Each number is 128 + 24 x the weight over its row's rms, rounded and kept within 0 to 255. Layers, rows and columns count from 0. Numbers have three digits each. The size before them is the row's rms in percent of the matrix's.

# layer 8 attention query, 640x640, rms 0.0448, rows 586-639, columns 448-511
104:131174168154122108104135112157111146095147154112134167130055118173122119084137162153114160136100182140116150140101127085106121136176158126178127129128117123128175124114103151140065177130149126
084:127141132104110101086138121128116103124102183136136151143109142130148131080150122151115103150121136114107128126161086156139123110134056118138146121120132143124063135107165095126147108114116091
108:114122144122130086137104093154103126110098130139085121127110139179106114101159141124122115146102114137103130119134137128154143161114118148139141136133131130119181135120119134084055120116090127
109:138157121111127119131113128103100108128153163142136119143122124123144173110137142145124091148144101138114098142168160106169168172132129093134148117094170163150100169154102142108154116145121128
110:143125104105102118145193102129132165147091147096130154157071102078091104147135143113128141131148132128121136129147107108158094134155146118128123108155130149143053102092123124114121144129142150
111:094121096119156170143134143107128103126139141143121104130122107121136135100117058079172104083130138151119111117107141118095144167138144103109146117139155116162139145168120115140128130129135124
105:155162094103124133102087135110120121181117166116147124133132154107125105088127110200090106154139127106083133115110143123125148129143140104137158165117138118105105148122147167094115145123136170
111:148152136118143151152151162119150192151134102091089120138122099140122127107120086092112143080127145114124124103111161143107104134123166123113146148168110132096169114160121111152140101101139130
105:107166144137174114136112126133123144099117067119123129134091137152119110155150137147115118092098112149141142111127157141113120160152150146121099090152113138152144106154116135122093089094099156
099:154131090177100126124172146088133131144110195140144138127153130125107112124114098144104116085141170124111179136137107134107104123098135099158100148124203149145144146105131177127122113095154097
100:151101118096150125136145084115162134154160100112178087132147123157105167145154146107116096115133135164080178115118110155142104141107145142108103095112171124158158118137158145146170108095156176
109:145171132148159089114125140108122158106127116097156149123123176103144121113134138152145170159136107093140103108165119136181141127125143143113143130073127103131161093141148080070130123137121120
101:141113125140147105115138098114134162116085128193145107091157139141168125183148122148154104100143141124144101119156146136166062120156110128136131137149137159149100138083135136100086110103126132
100:186145136123112086110116121073163121130177136121118129114125087143079110122177137167130108177151210153109157092133105078122160130130152108155085160135174172141097134123153171139110146145136128
106:091135097136119133156137087162152112133087123123115098106149099070134142148117080102118135118167123147165117084122115130078142143134134103120118079087085125112115139164124109134149084080075139
105:106150147155090162119144145108108177183154117138166129132143144158152144136121121137133123101152099160092100141104112157147120122174153132142138125133158118129122095117189106120126123154117128
106:132079138136167134109114135117131127147155149110119155133097081139134139131105161146088125156116179141126114122096131132122147149115092159109140127090123120175109146163126130106132115130111151
101:139106133093147117146115130121185125168133142136183115160133116160118122140078148147114136151128158111116140085107136126134128131141165098129109137151139126073155128183144143156102131148147101
103:135128124098114128158146132139120156104139101174075134187171085099124144113168163104151148182159147099109066090153121106174092167088150145118142108130144139166132124122083135093094095134178125
108:125133151073146149167169137176146153168157116103122090130115109096111158123100067113187165085136136149074107109115146135158165106101139144122140113144107122071108088145159104156129152130112137
110:118138124119114126100105097138149114099099162145098156101140159093115150150117154128107112114072136148119140151125109104118109146161122153177108107117139162106162111149089137149101137118094090
107:106143097147112141116125123092106106099144154136142110123111160075157101141107151162121142153132078131159121101135133127084160151124133127094117117119114128127130121155142121159187118148136125
108:158102141115119083113142175135092154134170102165153114110134122102133120124126140104153166155124117132165129128119175145183151115103156131118136174117127137137146167136122175124151108169139100
104:135134140162155124059125130105116093117100164157126188141153160149137125110132162128123136119142134121141134146094100130067143133133147132147129146120156123162173114133128140117111135154120131
112:135110095108131124125151136112125137172153143122100108138105108117103151183147145164098115096121170113099158075171147112157136109136133102156133132118103143097145092147149133107096124122135137
115:102093118113159134130126134117153137145175102165155098115161107137084125165111113151138104099141124123150155133109135127143112109111174124110112131150113118099108138125130099155138106159119145
101:125096124151142141114108087120094164179152150125156124127115153137139124160142097099137127163132142095138138147162119133148143115159149092157108122116131166126158158118152105129126106144138096
090:151128139107089120136121101124153126134122156125102138167124097097129116094125152163085142162154182145133109153134127116127107162110149103127111111122191145163125141133131133130110132127147137
104:121097145132120137112137164158152117108135133125157124123126161152136077171157198172147107134093168124134148124119100138094146124088132162113109102126124141130072117114091139144144129119159136
098:155152114109095130154124121131163101102135103143087129146153094143129131091155179144125116146119137142082099137116148128112116165115120182143133121116148129166124096112136152115128132122124145
092:144125115124091126128182144120152091119135143100145087080158147136118142115114118146156122140110109147137142171121120076173096141139175144138113118115139131132061136110097153126150132116132094
103:166118065108098182120136148116186109125158105165116128081129138136116140099105150156100112156101174107103127090067126137124128162100126104099103117099102088107120114102153176122108158090158146
106:107110112152122097120105088098127097148119103061084128123119152105143148135107096111116130113155129136124158113154126154109121096122145143171136122096123111134121121139117084125157120071144089
105:113117121155118129122131144120151148114142130098133151113114111101137125171135103127130089106162128108153130124139175171115115105147125112121131126159112133059095119145183065124156106139118099
096:141124123125152112101102178103143127123116130099153078123102147159125119163124133100076091119155133147117187120077078153133090105152148142117127143144124145106068126135163155132126150163127143
102:109142137135176114127124128131094173147143119113141119092120147076138151126104132124111128101135088146154087174142155155135128079123124145134156121141104085152141106117073083103152134146155128
105:091076124117141122156153090082133129121155080155137117128145143115144132174111130135147117092165123087151115106098146116120117130110158156099136108126117064119114125136092087114163130132128117
106:124075113133139151177154135107116161146103141097182151130144139090161139140123079140142130082137106118130120119125113136099115131124153154114158103111093129149107126108130091124152156108134126
105:103137112145123109092136130134088146127118125125115115132104125096126168123124140155081156136129103140110087177137088140142129114154104117139168096120122156131128113113149102092152124136119113
112:098105149138127136136135156086093156174128136107170107125101108113112153152099106141143125124143115123149114116155133151125149085141123131123132099119101130136115108154129119127179135124117149
105:102144131109102098139113146109113111104170099160142142140098137171126182158206080167106153116141133132141133114159150132148121084141078123119123097112134151112118142137144120156143090154118144
098:149155107142129160133128128157110122108161174148143125140145141125140144133127149125149147116118106088151117120123147074130131155104162168123128166108125093148155152113076163120150105110150156
097:145135104151119156151133137083089128118175086140133112132112149137140153150125159144113162107157089108071138094135151135092096127137072143130115133135145157149175111105090120119141085140136145
101:114093134169164107123069101134126150111130081152115108145129122116129108119140099123091154110129153130139125102123118147127168079154118133163114121153078116118157128115148082123124110181087113
105:149097141104117117087161147115163122141168135157164150116163118143134131111079186143141088115140130101089115146126127113182133129113174117121179151106124150127093131094130144118140163115175117
100:099142163106135121133146131144089095112149088132115129154105118129145144148147138098105140129105090098075117119095161137129134129083091126122132155134149130138151113115101132094123142157128155
114:133117145163156102156108061092129121141108123129149169153127105111098144116147121101124144153116161161171119179108156142166163141129099112151113100101120131177170167135143108105116100162109130
100:117100095132136083128130193116136120153113108159166089094104143141125150112128120129122117145123136136088134102093135150167186137086106106124125136127115119124194139127137132146087139144127157
099:148158121108148114104177111108136118122122151113187116135133148142117153109134172164151138087106154145149109109124123090140143120141129219129145092112130083111130136165139154131151143099141134
112:109121095151121053104089141103100068163113107107132106092102165179100117104127143135108154134130112125115149113122091134128135088135139126147090140157121161094125176138122139113111141170081173
100:117143130139146118139109144140126110081136129112175132129136127153099138115166154107102143140129112157125108129179112152129132162147165167163120126114118131169121143123126133195119132088142148
104:132125133122137159107130134127113097185161154083112127116090143155136131102128103139149099117112108131110118160115149129118136127137146148140184129162126124142082145159126104087096120139109136
097:143104116139110153121136141076106092124172152127170135128149097132146112137166100153115104146107123073100155106146151176120114137130123113136134123105109081135130130097094133154121130129159122
108:140192182118106114087187073127114114127116139096102169125159158140139177114140127126130126136137105102105100171115111117156096116142149142103119135103096130156098131112145100079131114146118178
# layer 8 attention key, 640x640, rms 0.0434, rows 586-639, columns 448-511
105:164115120125141155115118109148157095151169140115073108159140107141173138164117106136125096123103118162113133104154114133088142103132137143138116143126164154085114076163128111133077146099145140
073:128121172152109149172142139131113079173123116154113132114130107151098124131109112145123098127127150149098116125156100167111108138141075070122136107072100163161096140145151124148129119123124127
104:126094132147110137109153119147182132140162121160101091110147158128149121107122148111181167100084140131132191152110119088120126142109103107131142166107136127141129126152122185127092148115109165
106:110094130110165082132066135135143131142125155154132148114128090145121147148111142150108096095122130115105090178156141140153148138064138089170126121094103104122061128118125101133141081110150151
103:150122085147120120143144140150115106116142156095128133130106071107135139168164098128124097186128138113168107150134127157153121119167128092099172141122115118121176126145151128132135166159135134
107:122133061131117140103116139079126167087160110122135146151118126117146141101104139124147171146134126121161141105110131101134176128129121187137123127170154112095128132127120145141114172151137121
097:134126129142137131125123162127143154160117135153108083121131128090152114128084135137139099080096120078084142136115116127116110120083146166123123099100116138091161126114155112114121071161121116
111:145173105150146182116183111085144143111127139111104145155148142145126123153106099088084163139145151122128092107094152134112139140134115072132100162148135166162122141142137114129120134109165129
104:133139104166171105110101112116140138159119109133152145160137124128123117151105103133156172126134119139178141117106106147161135135129182158136101123163133112108077085116077113101166139095150140
092:148146162148102155163132146132088065160138150105147108160156100169119082134132150119130085114085132170153154104124149160149103112141092108111120101120171162097113126146128143131163146152173105
102:115100135109077066097104075102103146115123123131167080105158087131129105110172135109131122132153139126116134124136150155136114152133135144146104123134120110137097115098101094140155120113119161
107:118159136138179125163154143111129170166104119106136114133116118106100137144165170124176066105135114082086166136104149172130097122113146102139089103081124080147106112132078094087109131114140160
096:161128130143127138157119120151130091176094106206133142110141117182128101133120119092112141134156141134095127117131113155133092146120151119121081122089156104121126135086099127147127127133106162
096:104134098130086138097182145165084141096134151105109118117161098125167135136121150151114079172112136168119108110145131086112128107102099104163099137115102191110140133133154131139107132134104115
100:101131174128121116115130127140110151133123142107145103109133097123140117142128149160119078097133111151146093098107150147084166116129132155155081148138117107148116144149148124127113090117104098
103:085147110093111144155110094133134099109097141118130150134142110174142158162099132083156130143115155118117147093108090186080117126131125126092099108130123133129130108099140142141126114115149117
107:113086133128125090124135118120135158143122148168133112121125104133129160087129140145109100114129129178123148080146163118131113132141140070123107146120141132117137160096137122197130065152154167
100:120115086106131158132185121136116129098123150112128130145132151141142126154101177144143135127146154137109144105099150076136121094148098117129137132116129171154106110144103147119143122155129111
098:147118151142143102144126148138153105082134139130087141163125115130170154147187152153147117123137121115166147129105129092173126131111108145112127174120118152136104111130104141082152146096147147
106:123131107123123156104114106127120167085125158106140121097127142116154121142167106095151169152161152143123120117142083156129111163130123160139111077134070097137133164103124100125103158128142121
105:116123173102106088140130082115151102112137174144148087140113168092112131104150126128095122122141145184101149116162093090146125147138139178113143140106136194089142118153156133160152133112122070
107:124156088096178135135116137131092108142113109123155138132069170144132124141114166151125170131137109118087120154124135116094150163105134085146117107157135132091136139133117119104125139138126123
111:143158127118152110136157165121137110104134099122153144132141196121091145149155157098116116095132137129116120122125121143152139147079112138153135136117140130118095131181107140122152143093117119
086:108138136101130118129147157123116088145154124131143128146122150145124107117118184138133114080137117137103134126137084135121117120111115121090153136132125114170105115132099141111149136180079126
107:132091131128101133129134127117084102140156141040104059133153085124132098144147122134111075163170153130139150072162122111146140137122161133143140120132103181188118139092115149136159096140149106
103:123105133128145129143110137115161138081128142155138152109118146113089126123117115139160135163110108147134148141087141136134141116140150116124162134151119136111086156106151104121130107154157077
094:105111140109153138163097114191098111138197102086121082129169108154123114100145171119143089170117143088129148133145094176133107131099132133165115136149072164129070134106134177134167146130097141
083:141128134109137094117069101133152122099135170141109131140086103131143123157138074154125129135150134130149122137135128087153095129065169102094102153130143146120131143139101097106084082152200149
097:166118147146112126106138174135089138156128115148168130109108125081116096130175155152137145157110129156163156109125142127115139149130139129121125131101107145187150126130130088168128091108147125
085:141130148112102093118104127120115156121104148142102140106125139111139111133137133108134168139135130153098139141140138106140114152133097111072123091106139160154082126082116139115113157174166134
083:162112125130137118113088133133154147141130126163150080130120105155125129106145079106139135155086135143166141166099145132151090129126199105131138105140163110125161127120134092107144142090157103
106:153074148136106132158113146116134140180144114137120144102130152115117090119078098127133090139153119106069133107139148089140155176102135111103136106143133093162183133120136145119099078091134090
104:147064165181157157110138086068117125128116099087150119164179078119136075148111101121117133103150113123115125107186165112132122144100125148138136109136126104152124109175110088143120116136127116
100:157120121138145145079102095139140129126155138102172165125128127136130123121112082126093148141119148122149117127139135159137143155156190149125102095138107126088111110132114068144149147115106109
093:165130129145132103106105126150151167148130140111142122133133152145112115144139161130099128102147120174119109149151128166139107111100180113128130111148079114106080129139138088147110125159108138
093:127119110108092128138125104123126121161106145134113171111132149128109108150137071109126119108177121105155170156135130132118111122130189151136134149115157088144148092114104100140129125115171127
102:143107167114135128126110129076153117155134090107120131173123111138134103109128132122151118103168099113148140154108164087134101157146124102172124110122165106110126161133100109126138112073131108
086:114112103142150115099106144113113134122107115075157147125117140161159134114149139137167156149109100162122139136105160160110135077116143126118162122173162126136091129142123088146149174101175099
107:128120120138122096134100100133131144180120136128105147140153094104101118129178126105061093118129105113137143150156074118164096140110136140130161113072103129113110119120127097114150118147148139
096:110122074110138123111147133106152132087123136082114179126148123134133162134112082129113131143131133150142089096127078151107160119133148178113168123164127091111121151090123083139142132126151081
105:097133136103150104113120130139126140142105154139140185125132114143148128108169139160126129170100143127104087108145076125138142160110131161147150138134166107126167145125151091160136132123111128
089:123133175119164096096115149135120151080133132110126124136091133121112124137127172166152145147157099146141142172145166069126129167140095155125167128149140123174140131113131167150149096153147125
099:090135147077138136140117125152111119174144083124132143104126057164123073150155141122127103136146117104101107151132142081121118154147081161118145092111188173204173115106135105123131120128113143
102:124111093123089120131165098146127110095179124139120088128184134153086159124140118110091092135134113106127100123148120102123158085136058151147111132165129151112147108123124126118125143165129138
105:143117132125114142146146150134129114124149135138123110136146137160162131113123128102165126108110148100119135125106153133097170137136135087092166110098110168163113154148130156124147111127158113
092:122146128129148165129159126103124083181107136133081156123152124132131097145135118127132122143159117143119129097141135085116145172130108145132122125097130145171157103098107154148088122144141150
105:114123098120123079129111108096141153162152145165140104119123109121140152126111151145092089119071129155094124163105120157188141118129126119088102152131145124102146138137142149150104126163105139
099:150137133129128128126123139084132129147141171118141089102136119121153123142123135107182104085107160147108102119119119127089161129141116140106125135112116122167080155115142162122129090127165141
090:141146138132119090108121149122149092139091156128182154085107167127115141149160085141093163136123145161076095146137131108149136145145164094111127096106113096120168123111115068166116141137124113
106:145129120144122116079134143128119112114106083076124126120154130132098129084155155127139125143083115118132113148149125110125147084122115102094155154139150137131157186092125140133119116124119198
096:160127125140101110111111122146119132077135148142167099098123146140187144140105152132114132151136153121139129160104121091144146125108078160155104123137132126184146129121124125155175121127133099
103:093112101120081132135135155118074065140127116106109164159142174126135108113118118125117132143092132098118135124132114115095115130104123116131156114136118133101138145157144117124099146180131141
085:140076098127118118071120145137140108135134138142121147138138130089128152142151118129108125144124110142141158145132158146115122146118132176148131125150192137111135096115136123148144101124141126
095:128159197142086120148166130134106105139092073114122115145186124150113131146152132140133109147158134087120154159138112152117110121150142112109083141116155127151146141133116106101125109137106159
# layer 8 attention value, 640x640, rms 0.0452, rows 576-628, columns 448-511
107:138163140137133149145151080137126088126142140083130134116146127129090096151089071140100104120115136111119116098091109109156129114084114138142107142130080114125132087146087140118163095117118082
109:164111138134133153105154120146129118106139134147100102137108142123163120149163100121122151158086132111131146154103115111150172142128109134114135140150150112092146140173102113119135132105147109
114:147097099159139133145111123171126129153090144142087136153172094103144127155101132150122114123088117104122100162121137149147183112125091150119111120136132116145133156147111118162159136111092125
115:108111122141104167162110163141099116161107127140136140081100153136095156135116122073138087126116137083154098100116107115141168116111156111108132147141097152130140133129164124078137138117150138
110:118155120141118129135138132153126111098126118102111132074131106064177105087113153120104108084103084119161139136134118136115120120135120152136124121076154139105156122121139183156117152112121123
120:099121129115159124130123135068135101113141130113106142139125110101115127105159120150105151127085140131143105111113109105098140106120137141110133127136109156164102123116136160111103109081152132
116:089086091116157143110120094158098092134141113143138091102171136092136132083152123115092113110153145070121148149127139098133140098147129120120147137151107123104108087161121100103188149083150152
116:115143114137087127143159102106112075136106095111152152139129111109105121153135133144158156141106147076160151133113129136149109152126093116108155146091134138140149087158093124114165145132137116
108:128137140159156139182185169127147154183175138174136134114099080160134090141124105139122100112159140105135139114181139149091104161174111139151148140172124120156137117193162153110142141097157130
112:182189082144109160121144107175066144121124118166144105146122151084094125092108116150160120136134130141135073121120162128123126138140153124141094146138098189179149103130148143154130133162116093
117:172095186131096114149141138129143134149150150154137149100115155102124122182124168127182091153100124138127128120077122131155143188116066120165147128139171133133113138139138137133105096145118157
119:113148149137083133133129178098116092092124122169138114116132163085115125121128129134173121130123145171129099143136122113126133157083148161094131122134113129141144143104136141142112134106116137
113:148134190115121120154099129143140101118125145164147158128136152102150088109144118108159099123143126129130107112131116089115115120075115083132174112167106133151126114119146168151142079107131132
111:155156111111141173126168133145117159141155121167155135149117147156070146125138147085106160118124108171104168088122081174130090123109163094135113167123120134122153136178157144134131111124088119
115:138158095126148130090135154143138084151084115164137142106131110121116157088179125131134125143153172114096110088147107108165113141143145130124149138128145111154124160162137134142111140127109130
119:129133137149127177128143114114164109105101126131083138133128164078126139126146154133122157121130124157115092113137148113127146170083130070107143151077126142098135131145170124154129134148110184
108:133110130130158123099124118095158102152085133132089151089088160123172086155103126150118132149127115138170165089168099129128128139096135102157133108151151115136132128132117144118147111096159092
116:147118135166088126128085137152134160156149157119184153110114123091136121134112157123134133113123076121105139142126097130108140130170127100098131130204131126091099144133149151120123123115115115
113:127078152094148131140106104132102145066122109150095093110132124101116137162119141109119109117160118162169157121141119128156134121132141123109092096111122084079129124130142140120138139092121099
118:102116141092123135092162093132146120134119127119119158125088130133155151132143181132117102175134179092108145129176150128130123119157141084111158158114157130101154124154181129158152147109127099
112:103174123128154107076144139110152166152102049126111155129105142137104145120119126122118149124118092154104141133115173138148117142087166149133143149083158202150173084123164111121154122105096160
112:116090119148139146109146118115181129146112119119086134100183132198144122114165089136119182148085117144107143119147109112135139125112137129109131127096144078082168204139146114124127133078143108
110:133123115120167132126137105126104142104079100135137130149072082141139122100118151112125142149157141136128133104169112140144116151119159087149157132125176056129105131108096117133094110129089114
114:148162128089137058124127151058135080128121126110140179160138128105131113148111137109147094133134151142098156143170125165101130116096115141136127174123148146155120076104151147128096127125110073
117:142110159135116115159088124123133182115136151161150134134126124161111130143162099122107117137132100163137090147130107144106099134122132138127116074152135105125129150119090169176113147112144135
118:063116121166127128148119131129124066153123163127137153111145125156066143149152099175127103096121171121119109093117142131178151089089146126127163130151112088082108127126109139137129140104161161
125:103131107164126124116096153077110146114127121135100115157111106101104125134111095126159132115126125110126136151109160140124110112105139144140166138097118107107099107115110138116128129125114167
118:125102158117137126113119157091170124135118132132107095148132118154128145167117115106100171150144086160102151090113140143135143138132117137118118077110115108127087170086154162123100165122180126
110:098095138119100087132117132111099136116159083130110131136142172114103184157142110087111092153172159129108125143082134119140143110090108103158160168110094075090123125138144089144117105147104122
117:110162138109137155169115148154112115119138125095121127151161146137070207150123123124081091140144166092173087147106158125101123112146136159123126135129086145137118120089119101100146096114125134
115:149102120124128123118115113113146097152107137149115140133098110132148088128137089140083174146117091115076132106131118105127115105178121153098121111125107143197146151102110113140167149119127123
116:115099128118121145142110093155136127133157094117126135102100128130117118161141113178104145135092133136160140168135162104145149107143121106120098114129134145109167112152115082161113106102113139
117:105126146095140138155122142123078135119144147123136105158120164139136130155147156111126088146115132125118109154155121108154146145153178113126094115091065157139155141136150117155087102120124146
114:145137117132092133116124173111151167133147098135112088125112097105112154159127134094106141144188143148072142103134159129148134153139113132111155101129127128112078149184123129159129131105084122
115:114143135171101117128125107126116078127169124123126088075140132060097094118127094118125146102108096083115104092112123118109127116157090146119129141163118165120111108163140132147132122116139138
116:144145159128109129116135131125129105075133113068144132153120109110164153109155100140141140120085188090123137154121142107126132112111128143097149112099109174120121137150145143122182129111145157
114:123122130113110131142089167101152120138121140143135144106124137151152135145141131125167129126127118123109123143146114083144128111079126111139193155189094137142125162116097135122110119161137146
116:144146152132127084142130129112112123137103096182149144151112108092082138149125141173192108114142123125112139148119136146081075113157134139177123140151172089135105116100161142140138116119107136
115:169128172098156152158169111106111149140150154141109115197137159149152113140142140176173084181112120176113113137134130139127152156148123125110128130148128156104124159129145142083127103115164150
116:145143110105144168111097113142128127137104115122136085127084067086121117140129104129111162103096133103125141092136093132110134106152169154105167141152110088138125116125134129118104152148153135
116:113152133148160150135109095162101133140144100144107154116119135161135101163145137137124096116167137098128121142090130122122136136165131096152087164141090123120136137156180117158185114121129119
125:105124102105121112137144123126090129153141185146073120128082158129096140142133120117111152124113184160157138101165135125120128152136121097136139114119119098108144122112133127134108167128156154
116:143084125120135129162166141132087134149140124162153163156128118142114151134129131152137124157130106174127188168131124148129126127123113085117119156126124125139133173111121121095078135092190139
117:120115130134114145110118158133149107142080104166132142091140162148171136147132145086108123104100113087120124131095109123138132115128135120143108125126121111115105110126149136175151145096094095
114:141130186120098138141136114106107126156135141118153095159081116104127103166130115135123132120132140134120123139121062130143149089132148112108153081096111131130139100096135145132131102134155103
121:164124147168139127144126141105124110125110140154170131164136132098118135159138122129150108097125130140117135136112116150144144109093130184134116140148107103140124136155150117121117123123102163
113:140102153118100124132158144134118086134155151095164123127131160139121155135148138109125154165102162127112160106124139147125114157131128117123134131137163076148113129101099151099106144149151129
108:133121123119103117156160114103155188120160105156116098154122090080149107166081124124128087127189128146102157176096141165112142110160152114113138119149158149098112152132150158135134155121144112
118:103147111104120153139124124109151106131140152100133078112124102143118139108135121144107140116120101125146095092087142142111108072122125185154111109126159140087108117123161123133141096112087169
115:160092130126129141110148125126101094124102138079136126135103135110142127109108128121133128160100143101127121093167111132134148124121129142106098126108109155135077136092139138105138149089093109
119:138185131139146119081071139134118131120049133114100159109187180130132126077106130147095172091145077094141118171130131105161130149124111100143168157109144114124069126163113167123143145134150157
111:186138131165127126126154172138157141099158147146146127146150147107108106124098138123099121151153098134148105135137147094128079101158139162137166116132122114165124112167141139142086132116162116
120:171125129115146145150096113107105134148128115112113134083136120099124146083109104141138103114140125116173119137133100121135167103148111133130101129106120142119095116127095144135163161119142114
# layer 8 attention output (transposed), 640x640, rms 0.0449, rows 576-628, columns 448-511
115:066126156091119103132123128137138142146143165108138112129079136156140138151121132147119104107133155169145127078173145090136134129126142162089134099137168148112121103114131135130105103151095131
114:127181180117137066128153147132097077149137111157121112129144100143090125138115100118101128110162122109152133147143107139121155069108119116090144148136117128141105138108183155105104082115151153
122:152161142108138138101103156170133147120162105143138098136128170133122113171107121133107137100087109133122148152113102172099148120170097134067113174149107105126115150136134116159108108125152178
127:143099135116116150143139148144108113076108098163114164108107141097135160100177156125113128112166134089184103115119157135163113104151100104119126098127133148142135189148182074142100119147155156
109:151142104161111166147130064113118145121132101155104119144143095125115123159104108145147123135129127125120131120136153104154121119114116117161126165169118150161143116111132083111184163133146111
118:112117122124107160102135140107160099135096125125081158148106133137148119180107116137121094163096125133141115092137125122110140148144131089061129143136140114139127115132099149097061168109174175
118:155087151102171094135135127120143118130062136103159119113190103161130126082100166142126076139152125112129158178130124152118142118077112133100097117097112124127084143138110132159108088165148136
123:135153127149091137096161139155125160172110105101149126138140164175124127115173096132150119098109118159088124140092138122125159114112148160151132069135078134156126102127139101159075116120172099
115:134121150160138106151135113168105136116136164087159093111129111085126177121123115164093100157161168153177116136124144106093140141132117110133097140139129118093137153126129179144127120161137159
127:118148151104116174140071138123154128095104108110083147109081139113154127131090126154130153120118138154175142106084080111108147121150153128138149127139134118131153103154128097149085104084150100
117:110106142111120153105156205152116129122127093131108100154131138132098144132144105155148127095098177149148118128101146166120129127141088193148127119102102121160134159146107115138107142097131133
123:128121149132110156140114118146108150148100103134105093132092100126117116077119133113132129126145161161142145127114119107091089126165103111101155121187100131119134100121103119104091143136142123
110:124137135145109187169098154141121129156135115137145126085137140155111180157171102118155143123118148116196124098099121094154106085120117122135113072149150189123162113119155114112120085126161094
119:134130133112129163129123086148120071119150126149102165132097135110123156145184175133127141108147100085099112127142170142130182133118110118115140168143130167143155148116131112154141141070143095
121:152093165176150136163132141140109088113125138105105088147113126116112158102168119124137136102115115109120187112134083143112107103160113073102079134124117125110120103171106147155124185095156121
117:151103155165144148112152171128151109123104145167148170114175127139100141113102112102111142126134111074126157122081126102115158117130091102157121137150120118157120123142156118083137097133180095
108:144127150112124093133143123078087124149127121147114184168171109187104101126135108138151166138095166126095158131152120105122111117117111117163122149079177135104123141116105163153105135121146097
114:112124145121096145122108143120106168079127139127168161135127158100136128159164139106145139125145124160119140111122121115108094105180156132132112107172134092117144107089109111118122140090089121
118:104084113127115104123128114120118118115105136119070121151146113123137110116136123096148133142151105139133122106134145098105107115124105142107159144129159121161146163119104154135099136139140112
126:157112145072149116114126121119114152131082168155120130152190169132151102131172084109123146143129108092136124124121051111146154115123139153134134086069150153137131171194100145122173121113106127
113:163120078120124165086125100114116130129119137145107098151114152187124130119117117123155121147125106120125059165099141142130148109116122127146113154175134104127152094132134131182099142110106125
115:122174129113095144158121094155110120136113150104124152128166177133117136145137141132154165117071111119134093141126125077100089133101108096106137125153172124135132153145097144138134113109126121
118:098091141096150106182102077102128116157130133160158077163113126138125167153160123086123169141123121110147111128116146092159132147126132103141098117111152125093146119159097149122120110128154104
123:112134140128119176133129126125171119150081124125163154138097118127117150117106120128145168114109149152113132127136140104137112136131114146088155100101117158115131118173128122116131135138130126
117:109157145145104130136110205121122130122129111120114131115137152131127062108111122129083114123089160133115145108107138135141149160156112122128184120101165144126092119143139137110133179132140160
123:111109180143132128139158134116136119110150164109109185091125134150161158133137166173113095138128122135143111097102112140098093137118145158156119161074144132160108153118111128135098085126130148
117:139167145134157099069136113114120155102143107136122120121145153129136117128126137145124095140127142144125088093109159128185099162130144109116117107150116126155144160160156120179119113142136147
127:134137118100154097113151112083160159131132182124140118144126101129144138086153143134122114106133099100076122165127143143165093135108104121119141139155109108113164147189136160090076174193086091
110:184115140131167058144105130108141095092110144126176128151117115093153184138127102128150137134086115119132162117164099144097134112133083139128158118112097151109129158133155156129123089127074082
123:163120165114162125113131157136147137074169124125074116119144121134128137102106173111130132097132119102135127134190151154153127144100132123147140125115104118142123156087116094098109111115073113
117:134178087195122169117139104098107129112130139147111154137143125079142147146111159161106198149130084117135150122079092139151097147106112096141151178100157139131105149110163128146094144163147126
121:109142142107155136136091124174097113121104154148120150144155140114152132117141125119115150141133122122127153141133100147102139118092145131121094119111118110140114118111165176118092121130119140
120:102100115074135144145123128164143120115158157138131150128090112120165169132113154127106143094103101140132125137129165099149106137150109106117135129088097134108107172119140130131077145139106145
119:118121128098156129111167131091151077104150110142106112163148126103145116166148134110109141173174105150133103119162169137125121129147122168082113160122114078128091132146143094137110137111143149
114:097122185185126153125120154159154110094104146098077129143109107158118099112152156125066106155139126141138134094099142121103115107151152136130095170164116123110095137156140133141148136128190136
120:124158140152129147109120144153153092121126098110151147109128108127129106130114115093120104122144138142140127083176159114178131166100152111128116103129091112121133155093114088100123113128153133
119:128177170126129123147157146122077119089112168114093136111128087127164140150133119158151120101107107099141137131138133140100076103092113158155150090145147143144123134131105107114133076151114133
119:126116114123110112144119168165172140121076114125153107089128118132093163154123152132146148139143121143114132147144175167144124172097131160137140141108151126133133101124134134085156134129136124
120:154123138096158150101104174101155147151134144136079101117129129111094115166145162143134141133113203173117145091129098139148175171133137126152152132136122131134130089122155148066108109077123131
125:098110139130155144126084105083114114127147174137104141143147113106135148116121133148138109104129184115121160114141096091112138179112152154167116099164122127142133112123116152129102158108160082
124:163121155117139133120127100111092112089157151133120089130116121114164142184110140120163100111142106161137114091091094090145151140106161136122121083138116108123133155118076132137135146123141146
139:153109126181131111109157150096103133134172086174150144140091139125170109132177153172119120170163165114109092068103127116143153155102151136130138130072130119149147132152097163133098110150132132
118:128158099130098135123155126126109126157141107129108166088120114072168130119133106085120125123117104110111115113146093130107152128128137080116168105127058124173119138137131170108153140124142120
127:171118129134122065090172118096138099139125122133148123126176103115085144117071129135127140142122148128186125125137155140096147130113154087124129150132172126100111157105128102125122098170168138
121:113098098097129178124135193155150132143106110145142162118126117128136074151102137219135114145116138116168112102122128142167153124120103123109114099132127133144096122101120127105105128100118153
130:172113117163145141107069167172170100103161166171133114125147115168121075139101140132124132119113136110109159110135177133096120158130153111130108075110127142112125116102084134152149127085139122
120:113121157165094112102158119130110102167062148150112131120097128125120106130150163118083109083092150160086153139119119122098120077093131147134113139118123090133150105138117127138138124118092095
117:122128091108122119067132126126155134108178125127108127130104117113116170167140116118159114119117148129104144111105127120150146078166152151116160101155138164125141131141137109152104122069094101
129:120162136164110134127130126137122126116110126116096117139142132149126158158119148151122137128184137122102090115172106151160091147131130150137108127134144106144147126141128179092113117160120161
120:115095096101117086150106117118127083124155136141132182145125113154116147134140098131174129139131116146116115151131145126133107142177221159141144108122130123121110126154154137165101165093131121
122:141114136136143099118191142120142126151109115144124159142161126119093069113179141100147135164163100065135172123116062127138103104109132108109116125120118099101139104099107134107092139116173158
111:112149097172095118089109119101121110080102154165149124137131152153094081136117114114117134111119151081166150151174135109100094158148120147114173150121109159102113147132133112136124124109117111
130:170107137099155127137093160126173127076114146166127084117145154122106119112157116098060120157150149131115143096155120107109144098161144143141131121145161198138109134137111117145159100092145156